config.toml
hidden_size = 192
intermediate_size = 768
norm_place = "pre"
norm_eps = 1e-06
qk_norm = false
bias = "none"
init_std_qkv = 0.0361
init_std_down = 0.00451
learning_rate = 0.00784
lr_head = 0.0401
decay_fraction = 0.589
max_seq_len = 512
doc_mask = true
Each number is 128 + 24 x the weight over its row's rms, rounded and kept within 0 to 255. Layers, rows and columns count from 0. Numbers have three digits each. The size before them is the row's rms in percent of the matrix's.

# up: layer 2 MLP up, 768x192, rms 0.252, rows 603-648, columns 0-95
# down: layer 2 MLP down (transposed), 768x192, rms 0.224, rows 603-648, columns 0-95
# gate: layer 2 MLP gate, 768x192, rms 0.265, rows 604-649, columns 0-95
up603 084:118128137125124159108145146123129102169105112162099136118143140143095171126134111131104124140098142170142081142061150186141156126103127130102123165171107102131086158118139122103126140098098120120091097114126126113102112098125147103132106130140148131149128116116114142162148167149115119141
down603 096:092181186103107090136118113155144072140077167151102143115137163105113085076133102117144118088133133135101109127111149155103109148104131101150133169118128141133105132105132133101143145129122132111174114092144148128100145114114156102136149164120126186089134124131133112140096165112124190115
gate604 109:105165107101120126166105131118106195128103131066140145095140136159118103092100106094172143139173120099091135123115153152101079109095129155083102093087151106121192131153118147113176117165123132096118131126103123147151123117133116154097119115094138142115122134172107131134105108161132137150
up604 102:154156074137150131162178101155166129122165128119151141153093114140135113100146155142154143141121137133130127144140151085123116111127129115127110124141073151114131132164110130121105105089130103113127165133134090122113114142142131098066168112131104106114131137125099148135100118101167164089
down604 103:136113112101156133104131093130113165124165126134168123118091136099141082124098140122136119178134100090114162139120193147136131139104166156081148125127104098165105132170137122106144153138126106116134112108141154157130108125154079114098132134111135155130161126108110130134126098113126115112
gate605 109:154091154095103103122124110093121137148113116160142128160087129108160160148173155139098170092123132145130081136153136118117119136152091152130090150129124080110117097151135111087107117080177128139139102127098104109159084108111148118133112171086119092142165159128155099129131166109122103155
up605 104:124107135137178127161132120162153120103086109138099191105119073121135129100153145088115122108165077129139109117148154147115138137151103137105151092160080154141132133089075171110127144153140151142115141128147131162089122140130134136165147126155133115091131120148176121109130133098127118161
down605 102:128124090141151162191121082090109159128159112079127122122102123131109172135164135087117121118061105143115131117106152130114109116090131142078129132099141114146118104128144099130126118125150113123151160136153133111149129132147122123156116140140102129103115071119137120118147100109134169100
gate606 104:133135156162120107116121119098120100114155133125093159152156108170103140126092092136131134140123101143097111136124122125133141092124191132109123161179109068099165142085125143149146059091146145096145133124109089129141155093156149138138151147102164158108128143128140107070145094131091127135
up606 104:115148128147145178176117116140120141104115137139104109129106141082121118110136117152142131109168141103140153146138120080150109169090085173103170112132101154149107107132137146113120149100139111151140139123159120142142157154123087130124115095102077137149143115127117118094148156099131159085
down606 102:100118151154133090094125107114106131150124120121105168106137145174085166111112086133135128171107090129112140108096153170121151136143146141152090099184107127089140160107117132133091086149094117144115137104095130127106131059126138113119155097124143103104066114128124125131089095165115116131
gate607 099:083128130100145088142119156139157160138135129131135083124110148144156166106137115120126119129120142114082103124108109101121128126051141130111111133119156164109137141178168168132158183157127146157094136134150075150173173130122136098096122132128145136153140196173110135138131119129109103095
up607 093:142135112125149173160109126124087120157098137123100130124151150120087100144128124113121152134127158124155127133158166132105142181191099142147117130130167137112152091115116109138137116133155113131130145141121148126115121156087120156124113095146110100124150056113134107103096071114145143147
down607 098:091131148099090117096086088137112102110065105132119112161159141135119098117136118108133083110101152145111183149125122146135163131117133120128132141129143122132160122162117143116147177152122125108162138113121169100170148156122141111110119092124123133129187155103169090154123120134104144156
gate608 104:141115128110101133119089134160126127169132137091141119139132084084080140163162142125134132102124155115136113112114120109107155149170105103111107103111141165090105135152123133109122099164088140147118153164183102106114132144109139096109125152159137124119107090140172184130179090084156137148
up608 109:125163155158107101161160125102144126118125136130151156143100170137143102185115178127138088153116104114142185170133097112118094157148166098111141152165131117186113089138132143126122149115140122118154138113045135132148104141140120103161133122134123127135139133106093119126076169121107122136
down608 105:106108074136074106156152154121112183118089152121130077122137131106143133134119145122145161103102130121097094147139153139122143087103132110141154121151143109143149110119129148119141156136155154146110116106129144117188160116131177143112105147143132128090116119172127136147117109118130107122
gate609 102:131080088146105178134124113124113127113155105131103147091154112137165120124192142108101109147113133125093120105152090110151110137103179119143139095175128145109160130151128182102128128101133119074104168139145109092111088091141109115180165100130130091090154078117135122107158110115103148141
up609 100:130133122140150130109098109117128105139180095142109135093080131154161125170132132118091111115099100135093105094109128096118149126149126146106091092200118147100157146161110123117118130094125091135132148155157137101088107098130125110144162107136116141122141073127133139133107147114113158143
down609 095:151179155078116128170159123136162089137152138117090122130156103147078099128126170167105096095131134121109129083156129113116130145120160139129127138117149130141131122089122162118165096138122129104119168094141072116145153118103105123115102119082100123142089104162165156130107138121161132155
gate610 093:138100107106110127137133113160105084097170148139144154141108081134131140149123070100130128091134126121112078131136166144095145144097136103118155139133119108109105134120113131138119158132130137122127071159157092120157137110153119140128153090126132161123166159118100123139135137116126129137
up610 092:138138128169138129140110152078156162159099094083102111085163214114133135103119122147103088172122124088152136124143126108173101140167139115128097109121109143133128113135122154132152139126089122122104162130089141130099130122122156121118118175115141094135099095154113132139157110157146137131
down610 098:122145139155111160136072105101183121159122120091093169143148122126114164130132152157123147142128134117137143144103123119101121180160137103079092158116116148133105122173150133118088124147154152142095147108147139127164133180168106132096071131134109089095122148169136099131113127141119111147
gate611 106:096120164103154127080129110182070125193136155139119148113143125130126121172104151138120151163150120113078121125081126092116099143154136098143113177123147094127106141118124094128151093157138086132083130064128132142110153150158136101117124107130084102130127167149131134155138118131127136146
up611 105:120146085146115117164112133124131123079097121129148112168112134078110162085118123141124100133119135124142147132160119152145160124137123174111091100129096166118115114109123125143107089086141142125165166164151155099136116151132126162131162083121127102120156160098133159152120107122125112113
down611 108:122085102119113142114110131127154150160125141155170090143116162135121145149125143137121171150097124122128140163131128132125131134079073085085144119140131103117112125120156119092131132157130095068080142157113102117152095127134146148150118098115131175080117080143142128154145126124121155157
gate612 086:114135121163147135144089127167096103159103097102132142118137126097158118104176189093108120085092064138173140153135119126108123091127119135127113094093091174109120172155147118134125132187149150098104138138151131093100140108135127138101111124122139107156148140144157115137109141078155120102
up612 094:111163119124160143142060166149122107164141155136093137147153055112162120099165143142110115115070095145150145147144131123110117110117142100144106087106134133095110166108146113150144149156148125080142135181170112107104139097141122153115118111102134130130133130174150137110114130129115139153
down612 105:157112158133125133119164123146140105106138144133156150112138141124108155141106140094145153126157136134125138127176090120126131139151103126101146160155140138160172098133127110141057119104073127157054105129095143091129128125116173098142118126146139151143108106134124154170145127158139078152
gate613 108:145121157117101127170166126129133094095125156140130132133129116121098111095115131082089099126121180128168123131123086126123141098145106118101150135078150124122124165156161168142109181119136146140095117143137148135127093142111150160132135151128091098145147163152118163107099114128139112115
up613 098:118122135099165108094127126177145102143142123145147115121132135107137135141111151132109117106098137076130152129133119095120130119114124093117150107132155177151116114133144119111144103161121110105148153160089102117149125122110134142169128115120160092135128162146110162110156152132118121105
down613 107:132116130173098113121126119101133157172154124098108130156134131130134114153129128135136121171132099151118197111106138180120156110149164160097151093158147138119153080124131131160169108133112143165153154106086124128132097143164139132093129112119139142110124047096157119128137122114161127123
gate614 102:127051127085119109122099150122127144166110141081123118169100158143101117145189121150119144144124112099142142113102124151143152123094113116131086092087091072135165111134104097174131131147135086143114134121124086105096154089142134106143128144117115121123130129083136114116171114136144132116
up614 103:100119152147106093065111118111088125109139132160121123128130124143139156133140106107134119122100148091134128098128195154155124124126095135153144148135149100150155079139138120128139137158169114173148118078085143106140130131115137134163147128128107132105114114070179131153147194131112108132
down614 104:130123127103125119105122145133159144145115165130113190121123141118125153139120124158172107139085151115116108133129122077115107109153135091152155126138131100138148127117157118140113123152154138146083145102127116175163150180125148123091150137151144143126084073144105123118071127090100134113
gate615 107:133163117133112102141117122154137143142124182128136091117138095129161127138099136162133147109116112100104112124100136085142108133103147134124109113103099132114167159147107117123119102103160109097116084090150100088160127107155137143135139139126136137144113113161133153145105115096115079108
up615 112:156189125146085106131094105155146107131125167098117106132118107123150124141107121157125118113128134130111111121129135132152137151105166117154105122076094122135168141141102125114128097110133118106113099069122097075127106100142129164087147154119142122156113134159135139121123097102119113092
down615 101:149111128142160104148133126135139135116141163164160106123127081122127082175083114101191125169137155146115101119143135159078133115087137127135133132136138106152142186087127145164117163117117149137155106155154098115067119132101091162145115134158133145177157102122138129152118146087140140141
gate616 084:110127102128104109116123139141127146114152160126098132132133134118124106121144122142113089129185162155142151142158155155113171130112135151115135125116157120151146096151152133135143128141160124125127107151127129122099135128092132148146147122053130119084134148111121127139150198132146155163
up616 086:136136142127135123129116130180104149089078150102068132129122166142131146164138088110114169142126110111125171134085137124093105114099098118140122148102135109165115132135100135139137129146124085125112159151083129114161156103165122083126163096104184117145153157171114115150103147113092116119
down616 094:155144112075129132162153120152154124157101132121119142098125074101164127088120131102141101094143143147127097132114132128115105117139126106145066104142141123130151133128153099118122153133108152156115129136119133191123153138103125113144117108179104110107104129117123131171144109104135173121
gate617 094:115121093104144186122122114062127133168135150098147166120095070131110098093162182143110139114077113144106106155086092109137085134145145178177128098104124097107110133152141143153119119120148099132093152109127121105094093127139115156128129138143096098105116106110154160128148147113146117128
up617 089:124147124088148134123110119094130124110130148136137127103093125137102112147124143127118084144127092128081099140090139124150128143094155160134108175139181097103145134116129131132104100119148106090113164103138114084119132077123111093119116130097163090109117097111171108141194145109106123106
down617 096:090126112117131150113141136115142137122137161120163130086126125154126165105130139171140063137108090134126132149135132126169139109104083133138116123129125128122129086109122135138156122134132112136135114110090113131096157125138111083111141169135132061115098089143153122176129101180141132118
gate618 109:131113139134114131101149061069144113140096120104133156118099107105118128179119106160111152161126130178151100085160142119139091109123120117097127118149099178128156134133099100125130148150117136115115150118111101132092157112141137147126102145165105108133145146109137126090141127106123125140
up618 119:168121099104152180118152146158108122093112122128100118125178138092121106139110149163185048107141126135133095108123120130090162126132138131129141124119149132108111116111170089103122113131138153153131123139177148119144117168162102144149119121138096162162107150086105119107108124117126119135
down618 105:131156114151131132120113094103080136144098136137142132138119159114162111160116137084154099144166151125091146184122152117142075140119135139122147145145134096162118081171138119170122131135128100105133123132105085083129111137144104129122112130119140091167148135144126127147129097123130134093
gate619 081:174154147170132107084148153111134133138154106122167125136142119162187096078125119101141112101087155118148164145109168172135148115109156096086098128144121152102146131105147107128124129155133146135109095163182121122173088146132116159095117126119107164127087165113110126098174120132095145106
up619 080:146110130126140142100134140097141108148125112104137154101087102136166072127143133136128150100122128135122130170120133149160148125154134157111101109144137133125099122100130166138161113125145157141101120137139117103129137083119091142092117116120098165132126115096138146094184121144108141111
down619 089:144141115140117118108163105124126110169161113129160122089188171197096126102146142102131126138136150153123155137103103126135080152087162114120128133171106079131126100136089119105121130092151096138119125162132107114163132127138134157182155173161162098143114090137137135157140129121134141107
gate620 111:120072119086143103114147132127157085122131141131117146123117135151122117145143128150116165147113152137132111134105123165111118130127113178120145106165142140153100132167109124172117126120144140105105126136178095132106104123096139140119102175163157102189092174138110135159134132104133172136
up620 103:123156130132118085056136128145120134126105119111136134096168156112167118133114103147116140171118113158089171127147185137098099139113149129110097107124125139132145104121148137127109142094140138179127157110122104136165142124130148165115127096116114114087171113113100143144108111118112109099
down620 104:144158183132131131115113134110084166114111115157151052092147086110126187126128133080088122126109148114128106177109126113116131118096147111122115143104103118119124104180171132104090120160126121139118136151115135118126146135148103153111114106169139177099127104173106118108117139132146131111
gate621 097:161123142081104114117160146124135145174104110118169100088144148145124112130096143169106143138156122148103162127143117073131113153116131084128129155107099099082170116108102139120174103144153143119143135090127177087117093100095140093115136118124131130125106094141153129161093120141129166114
up621 100:135152130175156133105093118112133109126172139074152087114114105118141177098167137093150149138110149161121129133134123128145104107123140130133104111134120166148132108123164119170087136130098140134136100131162119161125125128140129160144132123129124141137155123132141114115099120117155102147
down621 095:187136140128147114146144113130096163151142115154092095124140126120104082164113134183123115164160121123153117165135122118088144149139100152150121096141109137096177144104112096112106103097106152117122160128136125093128124148172137110125099108132133123122122177114107159111121137101106152093
gate622 112:172156141103135116104132106106096100124090082141124134142125152117125104153082139109089122130169125153136140144156129143134127175134101133115141115097119146103137091108124141154151111140168170153116155119131108113180115116150094140115166141163110128136121142121104116093104139130107115146
up622 103:149128135142139150124088133173173128114095149129101131155141101130084105109145172121146162130148135142135151105113143105133138147115095153128158132100122139097093069086118129152134146120148152145107115124112095100130104181175111143098154130097125133130091177121141142101119128118134129135
down622 102:163107165099097144158092185135117158103132130163129128135123122103111139101133117108139089132129125131119145122163159127098128110115060133126105123112169123111128121143098076093150139120126139146158156131075121111116101112113172156112100125116142149159108118118108101129173126107112098185
gate623 097:168115141138116182114102115138122112117092064099116116053136121106155113127139116143143130153106107168126133124112149136120129106155102113078172127115179173120146116175173147131129152134132127103130132082170076128119125105105098140153184109113145127134137121116113066123128121160151153174
up623 111:111135126136199100150146129140102116120136127115141147169140100131183114124149146084126133129111131112141123130141100138161102167136132142121112114157096126095116122111078114133116127103104108133121120146105127104148116146158171098136101111150163125159114114163133135114167102132108111144
down623 107:163107095107144135104130155126111109105092158150132130108104120129121150122118087116099135124172198177149135137124121153106156138138159130154128084100116144135145118110123157172112147102188172053191128107108131134113121152122129145076133147121123128143142126115139132113090125084109088148
gate624 101:104133129141180078160142133160133128108102119155099137103139106088138098180157131171154133079127131123147114143121095174110179153126107140137098127118126131100079123129129121137176139147180112134123149128156141141118113124132135101085131161086161070135104157084119164104144161133136160184
up624 089:107117108150144115203124116156133123135102129098125130160152130087104130147137073170139120116195159126150156120118128165079125149134128134124145146111092144088092145176143125099115103116088140122113155121146118117133072126110120134071126155122144111177119139127113175111161138138121202117
down624 101:108140125147099143082167136152105076160162145101130166131116122132127104137080142114143084126109142138130133110110082117092140150112162097140104123143117117140119116096132120137122088139120144146124102114133127127103160159107171123113123132137142123128147128119119116114153101135120125143
gate625 103:149160150127084091166137083086121126133114141133148120102121131135119161135139152096191113127115120133113157128178109125120092103138082157133122120136114145143168139160134097100105088125103153161142108079140174101149095054136127179127112115123082088112157161120145129096124131104122110146
up625 098:164174131110147108118121105111168141124133122139158114169108128167153181126157115129145119154125096109176121111158149099133132167104109092132141105140167116128150137117128129127109092150146149195101122116143175117167082108111091149123112129139166125159154168093157123169179094123145132137
down625 099:098117150119126130143169117109138165155148129108074117138138095144114130097147125172126138101104131142120157154148125132058131111146119169144124137152132140137118148148107136104159160151105144097169150102136123126109132148104119104112113092118136180120151081112084103119136177090098143142
gate626 095:054138158109110222153116119148147108113088129125091147157150114114113093107133098138122140156166144139141127101143146115102063157117133112152129160162107169135122137116113136125201146131101133142083119165138147147144180122131137098140112139137098161111113182149131113131106107126123135127
up626 096:102105179150106159162115125170160127149137095082134141134151087119102130139090131094159138121184138158133164084094117143083088165123137143142140102118102165137103161095117166130166121185128109125128132150099121164128101154133114092158115161141103137127104136126160100127097151128140150107
down626 093:159159147177118165141123130149145094137130126130080136119111112097101127105128132104121112084130108108112105160160131077102172094087154125157142132202125149141124112128124110121162094108167167147163137122143125121092125137102127125133143101081149145126141144085144132118121101095108110138
gate627 093:141145117120070135123163105126114090155140101139120135129109094146131094122139127086125148160106160149106084184153118113178112149098148110134147130136185098154136173128099121098142123097161111101097123091176152154117154116119124135136123066125118167088121161170118097132121141105106110112
up627 100:149130116103071128098176132143146117157096089137108126127110107164103096130127134112150114120078138144155091137179165097154119146117151129120151103108146131130161192127078122100139100106159127120121135109129180137139142136142106132153149119098121127117118111139142097136090141090143152156
down627 099:091163134147126119124175182091119134134080131147091142085128139145136106115149116136116058104132138126125067137141101133135152150107137168139137099144147126145153170096140126123126114094121130137120136146116149127130110120119162129135109169140144128107110157146154132147167126133142171142
gate628 104:111098168123150157117167112130157125083116082134149084103143149087128156185097135118100129105078132168146108137121139165145149159103110146153120098121096121147151163074121098158120163114107140124115109111135084135105174142117154135151097146144155149098148144135070115116071174127135174141
up628 100:144144131105110105137096079137110117159166138149100194135122090153135110088128134123144130126114152101114097140124115097116113112137152119111150131111164127110134099136148154099117119144151137156134166129131158143159072144122107101126140102110109090129109106143160130137124084141116073103
down628 099:149146136079139131117174120095112119151183164133098157116110195102148157123135121179061125103101118134111136119130156124131136123152167114169106087096142118140118124106117106113093088117129162120118128141149139137149115127089127061110090147127139153124141156121115125124120119096119122118
gate629 090:132082130134112147155144127181090135132128103196173129139140098131102119101174067123119129152077155127110125136114135142153133134140123130116110110133125148161095099102116136132101130131105140085117117094142143154110117137140079100124113131100123088127136144151134136128144132097096134121
up629 089:156146111152106121156142133113079140141094115127100115133149127095096126173117115169131139126170109128197096158155089126110131142118168094145129087113103105118147105127141142162106126128148105163091132150158154086127123097169129133158112124155110140180070106143127135108120142115120086147
down629 097:122123077115115139130120092117154131165148113124145160128134088137150148112167133108120108138120158073163167136117141103103139131143168144132140126181129166134147133183132124140160132169161109123166118116106122150124141151142140095121134136154106137157114133091129164166164129171157119187
gate630 091:166113133147109118122147158153115116112154130081138082130115135147081129136155117147124138134142138143182132123149125090110146087141133124109091142135207151113119113154136162127162103151105138125140137125106135132124116128115160147130150134128126110117077162119126113120099121106150102122
up630 098:130108142143111157133143134121173123129192103142117133156135126117129134158140121127125119135145155201159125087141128069086148122132161127134116113136153140140129080123142141133147125156058158117128138128151159134103094137124138132123132170119097112139102161131158084080107122108114109105
down630 101:083119135158121153137096145139139103107163125120083108169144078125127142149072153115111107164152159100150102108134139141154117113094191139105130103141160138130136115123149149127127136135085116114130129098095173121055113088129132127150120146162151141129118125108118133156160136121127102083
gate631 088:094109121137150144108153085143125132106117106091126134088107116094089121148105141145100144145134099114085145111112078107134128155136143123140143134109132130156109123147167109085140133160177157119141130131123129095133106142130112155149121155139161169125113187135135102119140105134099135094
up631 099:102123144158117150124102102117120130085167106137141116081118115049078145153146124102084134115160134133133124124126080109099145117133097165129126133081112148156130127098140129090127123126141142166182140138107139103126102154125141174141133128155142166142089161065136119131104131082105127113
down631 099:087122123116169088163097133170150147130121101115096149085138112154100130144113123159122130116110138126105136125177117080114114139121121150155125111121129120138162091163151139149134116116154127130104134089115123139098098122109138127105125122130213168117085144115121126156136143147111104163
gate632 109:150132114115128143103132134139140135103157092083153117095166082127073155100149113105118119114137139142082157137086119137130144138091111139143115108115106129135124125143104129123155118148094141101135123185110166126143151122164123190170095101126105180134068135147155130116104129135126154141
up632 102:125156125130103107112142115117133161119147126128104120136130118145126090158134111125167094089121145130140120172098108123093143175109163183142153111123108174155152153105117107142136137089169113132094126122098133119147144117106136113112119135105112124137121147130107154114137109083154113136
down632 101:115130141104151135157155126137149104127120146139111131139130165140115127117111113178160124145090135159139071122137102173123084096147129152142100150148126112116126150118166100122150112125112135146127166105142146135166139139077117083097092151122102133166144089121103115129140121132110097124
gate633 085:113137154133141154112145126147144135133108087132153087123121138146096109112192113124106107150155117118154142168103099132151146155136148118141087122132148140164147088086094129163132112156157145137118157126131182122131144123124123104137127163143155097122134155082172099135150104127130115174
up633 092:108138133121128122129137099088103114145164148141101158096107122113131128129114123136143179107099114088152156141137126152128121079114109144112135086122157102111113172138144131116135190121140101100137088144117074143130127114155159155121130106141116158135088162143080127096140142119186115127
down633 093:099142137103188129113160121120084110132111175115142123093195151140101127134135151136100142112117131089118120169155110138121127117090137162108088172116132125132136161110100142154135120117121166121136113130160078122134148154194130165117114144130108109114098116117124116137121080121132121120
gate634 089:189106128146104141145163140101134141090134118150077141166118126142163086099192144136150116134114102159139098099135142117120154121099126130106130124168125138126100138143123129110130111116079115093114138103133106082132107115116112129151095118119123082162144142118126115144137118090178162157
up634 093:121135132138150162148137111125120129094126108128167182120157137149130129148103117113099172071124131116163147124135116137110103130132140132119139145114124113099122140132132148125148115104158075142139101167095105133147131168131114140135135159134140154113097143133149114129126139154100126149
down634 095:202090132120094150133159165110137187101136113133123112114103161109163135125128147125119144145163144137118102133128132073127171160146081109114111073161133080094121133154128114083101142106132117168135118120137091107140135149149124122146121145146144109112153116140127129098103079133127132126
gate635 090:106134096163140124064138160129158131145146111141122121108154145110131147130173128143128118125132133136100146133104121138142160161122118164076119098123121106121117134164143112143123128114109098126063116133122112073057125075139086111144120168125139115138153080140172156149142131118139139099
up635 091:145119137103156107130126121148085191159142159101130134120097118170136154093133105107117165144121149109131094133125146109136101110154160111127099116135158152119125165153142160137151103097136170127186083128193097144154127134116132157090121107154129164137124155136071106110138115161139102143
down635 096:120146141178135164065121141148147144094151109135180119166117189111089136064123149135131157098138176117141113127107137135144140113167126119049140124149139154113141121153139140093083138147086114127138063161123115119127111109168143140121122132153153174147121122154139135133122122141145135073
gate636 102:114135120117091128139124141152084097167112166086156103092107104123125132134128106154115156111127115134090099097097154142149103139111111129149119129146109146086152132146152143123096101113144118163076130138157168148138142178145091150135144078169140128103104165161091080104144145167085133113
up636 097:143102138117113118120113143130115099150118148134152111075124120165075125136143143146142143139133128113115073094080161137149145116108144089128160117179105147115099132109154135169089159159134080127086093139141135151144128140130096153101152115157144149108105191138113128065132155142072122125
down636 109:176094151087086113149147136187098113122134142107145129103103142088105143137118140152160144087091101141145118135128125154131127107103119142076094113166132125166077121142142126129133112141118104118102162154101103140112135138115125123128129104149147140147127112139114143171084129143117133108
gate637 083:141167119120089097112113155116120153144131118117146155123109154144127125123140127143143140162110150108127086176129120124155138114106110112155128148124142136133132138145141087089106085119128100153130126141107178151144133108138137122082095147139149098100129117181136173140139062150125148142
up637 102:095076171120152155147166090182138094098114125134143086133106092147098110142099156106115088108155118110127126080150086116056125134128176140126181131111087116127157086120135158180144111151134106113122134142108070101150147131113103131150153093116143141116114109117130083120130151117156114125
down637 098:125144117105156109162127113127127113111141105164134155154127169119151152109185153097101105124141090130125127168139165144148137116107101098132133095138132141094121109135121091163141105158108117151113091115137123170142160093197109152152118146112085125155108098065140141108128142130094149123
gate638 099:163126157083142079138119125176106141169141149114160123146145122146123113148154165101121133139145120183103099142106106097140123140094155159138101116127142130146154129088132101140106122162193090116119135132151170133136110111119118149120104147161134148155165157152133100109108132141133106150
up638 096:091102106207145120141138129136103116054151131141118111107144149093115109163109103104147107127157133103082139105149181113140154134139149126120125128130092138125131135167146142132121112119090120130173133124109137093093109130131092152153143148112176134107132129091094140121178137121127119161
down638 103:103118149169093144159159128127146141114166105134156120109134147100104137134139129145154057130121160118147142124113130124126175149165144130202144169147117142146189139164132160147125125082137100121114146073111112129133124134098172109097102161123116172131121120104132147138092095119081138143
gate639 112:136122149138107106132095121151098072156148128138149129158136137166123109100120103109136127175141089096169128120135123109139158142097109126107066125182147111107129139121165087148098118145119131132148164136190133107131144116132179151129108129137136109095126152111134131094078131117101146158
up639 111:129127095130140154127148115142143156062150147117101121150126089131153108112147137111098134064100147138076149140085130105114120127173167126143164122114112134126113123163110176109161118119166122123177116136065128141151134108088124140104166140106132137156122095178129130195124096125167139125
down639 100:152116116124117117106142136139142138088113109124093143112103101098127148125123176103146108050136121121106151157102119134105112120110101114160093146119089139143097172169133094090122130102117138133128100176079088154138102157123127155102150099121121136115124162112156151141102107121131118118
gate640 106:102145147149111160143116176074126140095139131139138145130151111137132152135123116129082146126112153150113135069101109139112116113122116180119110124127126170108099139096127141146101140143118132125139135114113094160138114147086109157128147113116122133142102184110131121150138111126130162161
up640 099:147098070090146110115120106200150102131092101122119142132089160114115116154126135138141104137144114116122122167127154109154141121108114140147135128133108120134117149138142149114133108120133128111116131140139153120127137100167117113097121158147097134118152096151145148079110132098122075123
down640 105:115187175134115171161109133129181149136112076148126134113130118107146093118148152145129124113157097137107141160125150117085154115083114135096142117075159163135148113122089097121154131139124099135115149100099133144105107098148158129156142135144142115117117122144160117189134159122150142123
gate641 112:138118137125137102131142125115133159120141119159128105149144150133089132128143107116148173147114099127131104160176102086081131152084138118095155139115148141146087110104138124128124094133105123113125138141159126133114160126131075120111127122110125136151154141111138148149158145165111094133
up641 112:085172109111108129117118120165123145149116130127141119149158114151102124149144120118155168172132094130104144158109101119088119199115132142125111107115166157104096122142075123150095118142132111148090176164131084131146102118143097104106115109143122125144122160146142148107129139122123128144
down641 099:108124115129127104133127125169131144131149147100161136116099078095149165166123168101182126154172142141133121097139123109127099103116137184114111168123113071142157151120095130173162121137140113143133148128150137107156120154123143105124097120161131141134114077133114138151154133131127110163
gate642 089:178131140144114132099105119139113132092138135174149113113112117145145099145101101165103147141119129146146122108089117119104135138099117081146127089153171152146144133103162147121136149137145126132137115096122089136151084127130135132124178130171118133148106121147123094094145145136088108109
up642 088:136117178174183093111114172147137129090161162151162074140113132103149166167136082106123124131112104133109102129107162093118107136127137122161103121108142116123101119116137130148120122144157130113126123082102149114150117151136096094134121136125099093179140109126114117157192142124128109133
down642 093:133112128103100106107135123136119086146152141125131109169169133102181081160128122112095151158138110133113123140112124074156133161115130114154095138137113132085182116143104123130126119096118162145109142162089144087120143132079165152161117146085120135152165153096108104142146151146145115171
gate643 104:110124122113136122108152133102156099140168086152105132130126122142163148147108129132132102086104112170126136136145127134088143097109113170149116135135184144189115138136140169128151121115165123125109130123145187104155128116094103152094129121122146136101141066110159126149118147102172163142
up643 099:094151132132141141136131097163096164124112101125080159123142157058151120129123153169122149093117129146162122138097177119108143109112114146171118128149155168129109068127167131082104127128110131104145141160123183094141129137123125138069143121117140142149144153102138105163161125104128126137
down643 105:124114171094122146134151069145149131147127141118133118084143127144105133137146121115142158147106150094130104105122102144104144132157113183113121150126143090130146183102152125155104121127114110149130096128132122083145158193137154109147085187151117115101126104154148148133172141147128125072
gate644 083:188095178112167139166160120144125114119112096126145143138141121088122124183123098116143137114090117146144131141141148150124141180094144156126125124124122117111139172103199152112130105142138118127150115141118147126082100113116111140132139106123139118132150094136155141166105189099092118101
up644 082:123131143113122112073114136113115119096139134147110151117154140146143080148112157167140133094113106136157124107117108158110125046197094106125108138127101129136119125130140106149129116138099103130121138113107140108186107108170151132134142103157096121119109110127133134152178158104139128179
down644 093:141102130113126111103172105144103103111123162097152132164100121109157160165163094142169117161152157117074086090135086116111097114093148060136133165110134146128122146098134120122116151122107180118110114140125155149139138126114112171121111101148130081115099152151134142114073133142127116130
gate645 120:102113113115102119158152119138130143081127132152129133159134133147133134118106090133133135066125174128123149117144110138129104134105118081115123100115149167109161112132104136123132136136127160171142095147111114112180108148120064130133144094119125162133095163115107104075167146117143154121
up645 112:108117115133138145148128151117100103112114144112149160080117178116116127157093107078151168115154127090125124107127128145127127136176121118147122132139118132144142153150132088162151124145108123157109121137126102123169081096120072178160091128156047171142133150138086134130156142121149138128
down645 106:138099120113111121119137142094105102140100145091132136138108143162099145072114134180156152144144112135107138134155126129147133156131095141149144154098128122103139105113109085177127150142197142144138137170120118119149122131095157145110101120111142148100186097164162133122146152146131131139
gate646 093:150125122132137116113197124074126105116143121098137148123136111128151104116135153126104084116131129082149127077139118092154145119114142136131145108155120114114142141085132088121124116119183132121128101136155098115159128074140095125124137082137143094118106190144110178177164123142119122086
up646 100:107141133098092124172071123168150135137107127113148110145117147130088122128085131128129167131167129114097117143111169135139122075121132111102124134149143113096082122138142151149156126122096108099144166148143143141089131149152139069154155155109093151131126113130125107116090096127122175145
down646 097:104135132116148124115176162114106128129152136090133084160194155137103151075124089093112132155127174138163090137120095169129118092105091110104121124129127129126118129133124103109158130120132199150092139145135150131141095116113105100133114119151163089118139159138152157154128145142130140132
gate647 092:097147123136131132123104097177154133094159173123133102129144105088125117109155140120113144126099122138114121121126121077116151160118162123135128100138158128092131069134132145168141131140122110125116131116130139091126146091126084114154115086118190124124132118137102066124170148118142138132
up647 095:129131136097116148113125102133113156102151164137126113114125113127079122121090132127146086158118086150142107103111118093090147173104123119135133119156153136076125124133133145150114149161137103119154110136133115138120160083103126102125101146094128133122144106132168109148163137122130153112
down647 088:127117110115129135144184074116110110129111131116140124148127132137097126145147109124161133129114127151136119135102117124150132149123132056095147101144130141169117131098101119181151112127128090126158159109131126168182121122061135096133093150117145144135141116190112116161165130117133107111
gate648 096:155107141128100151135103089108167117110168107099134154106131151145156146113148147089116113118133121143149108083160113148141107109149111090159166127154139115159139123134087121158160178138141166108156097090075119114122110058127165155121118119071140166107138153082119136134141128117149145113
up648 099:179107142116139156145130115093100133116162091150122127063142111160127125149158133137153110127134118114131072098132138163130150098174107128134134133128141083134130112128101090162155145139136129088171135106147101147107106080140160116109100082112130178091147163132128135152129128117163118132
down648 101:106174166135143129126120126143131139102132140113120121152119112134132191126134111090110130163105127162160153175088114114118096159076092134179158142104111158123124131113132156138192153101083126109113105108121156124133151113078144114154057168122137140115112155100106104101115123107141103142
gate649 090:123119153123144111122104135146185116140161147128132128121109165123137110140160177109144144129148113136126159134151145138161143180127166133147126144088161094103116133098111141139072095144149184108159127146146109137085104118125123091150116172107172087134136156081120122117073137112160134117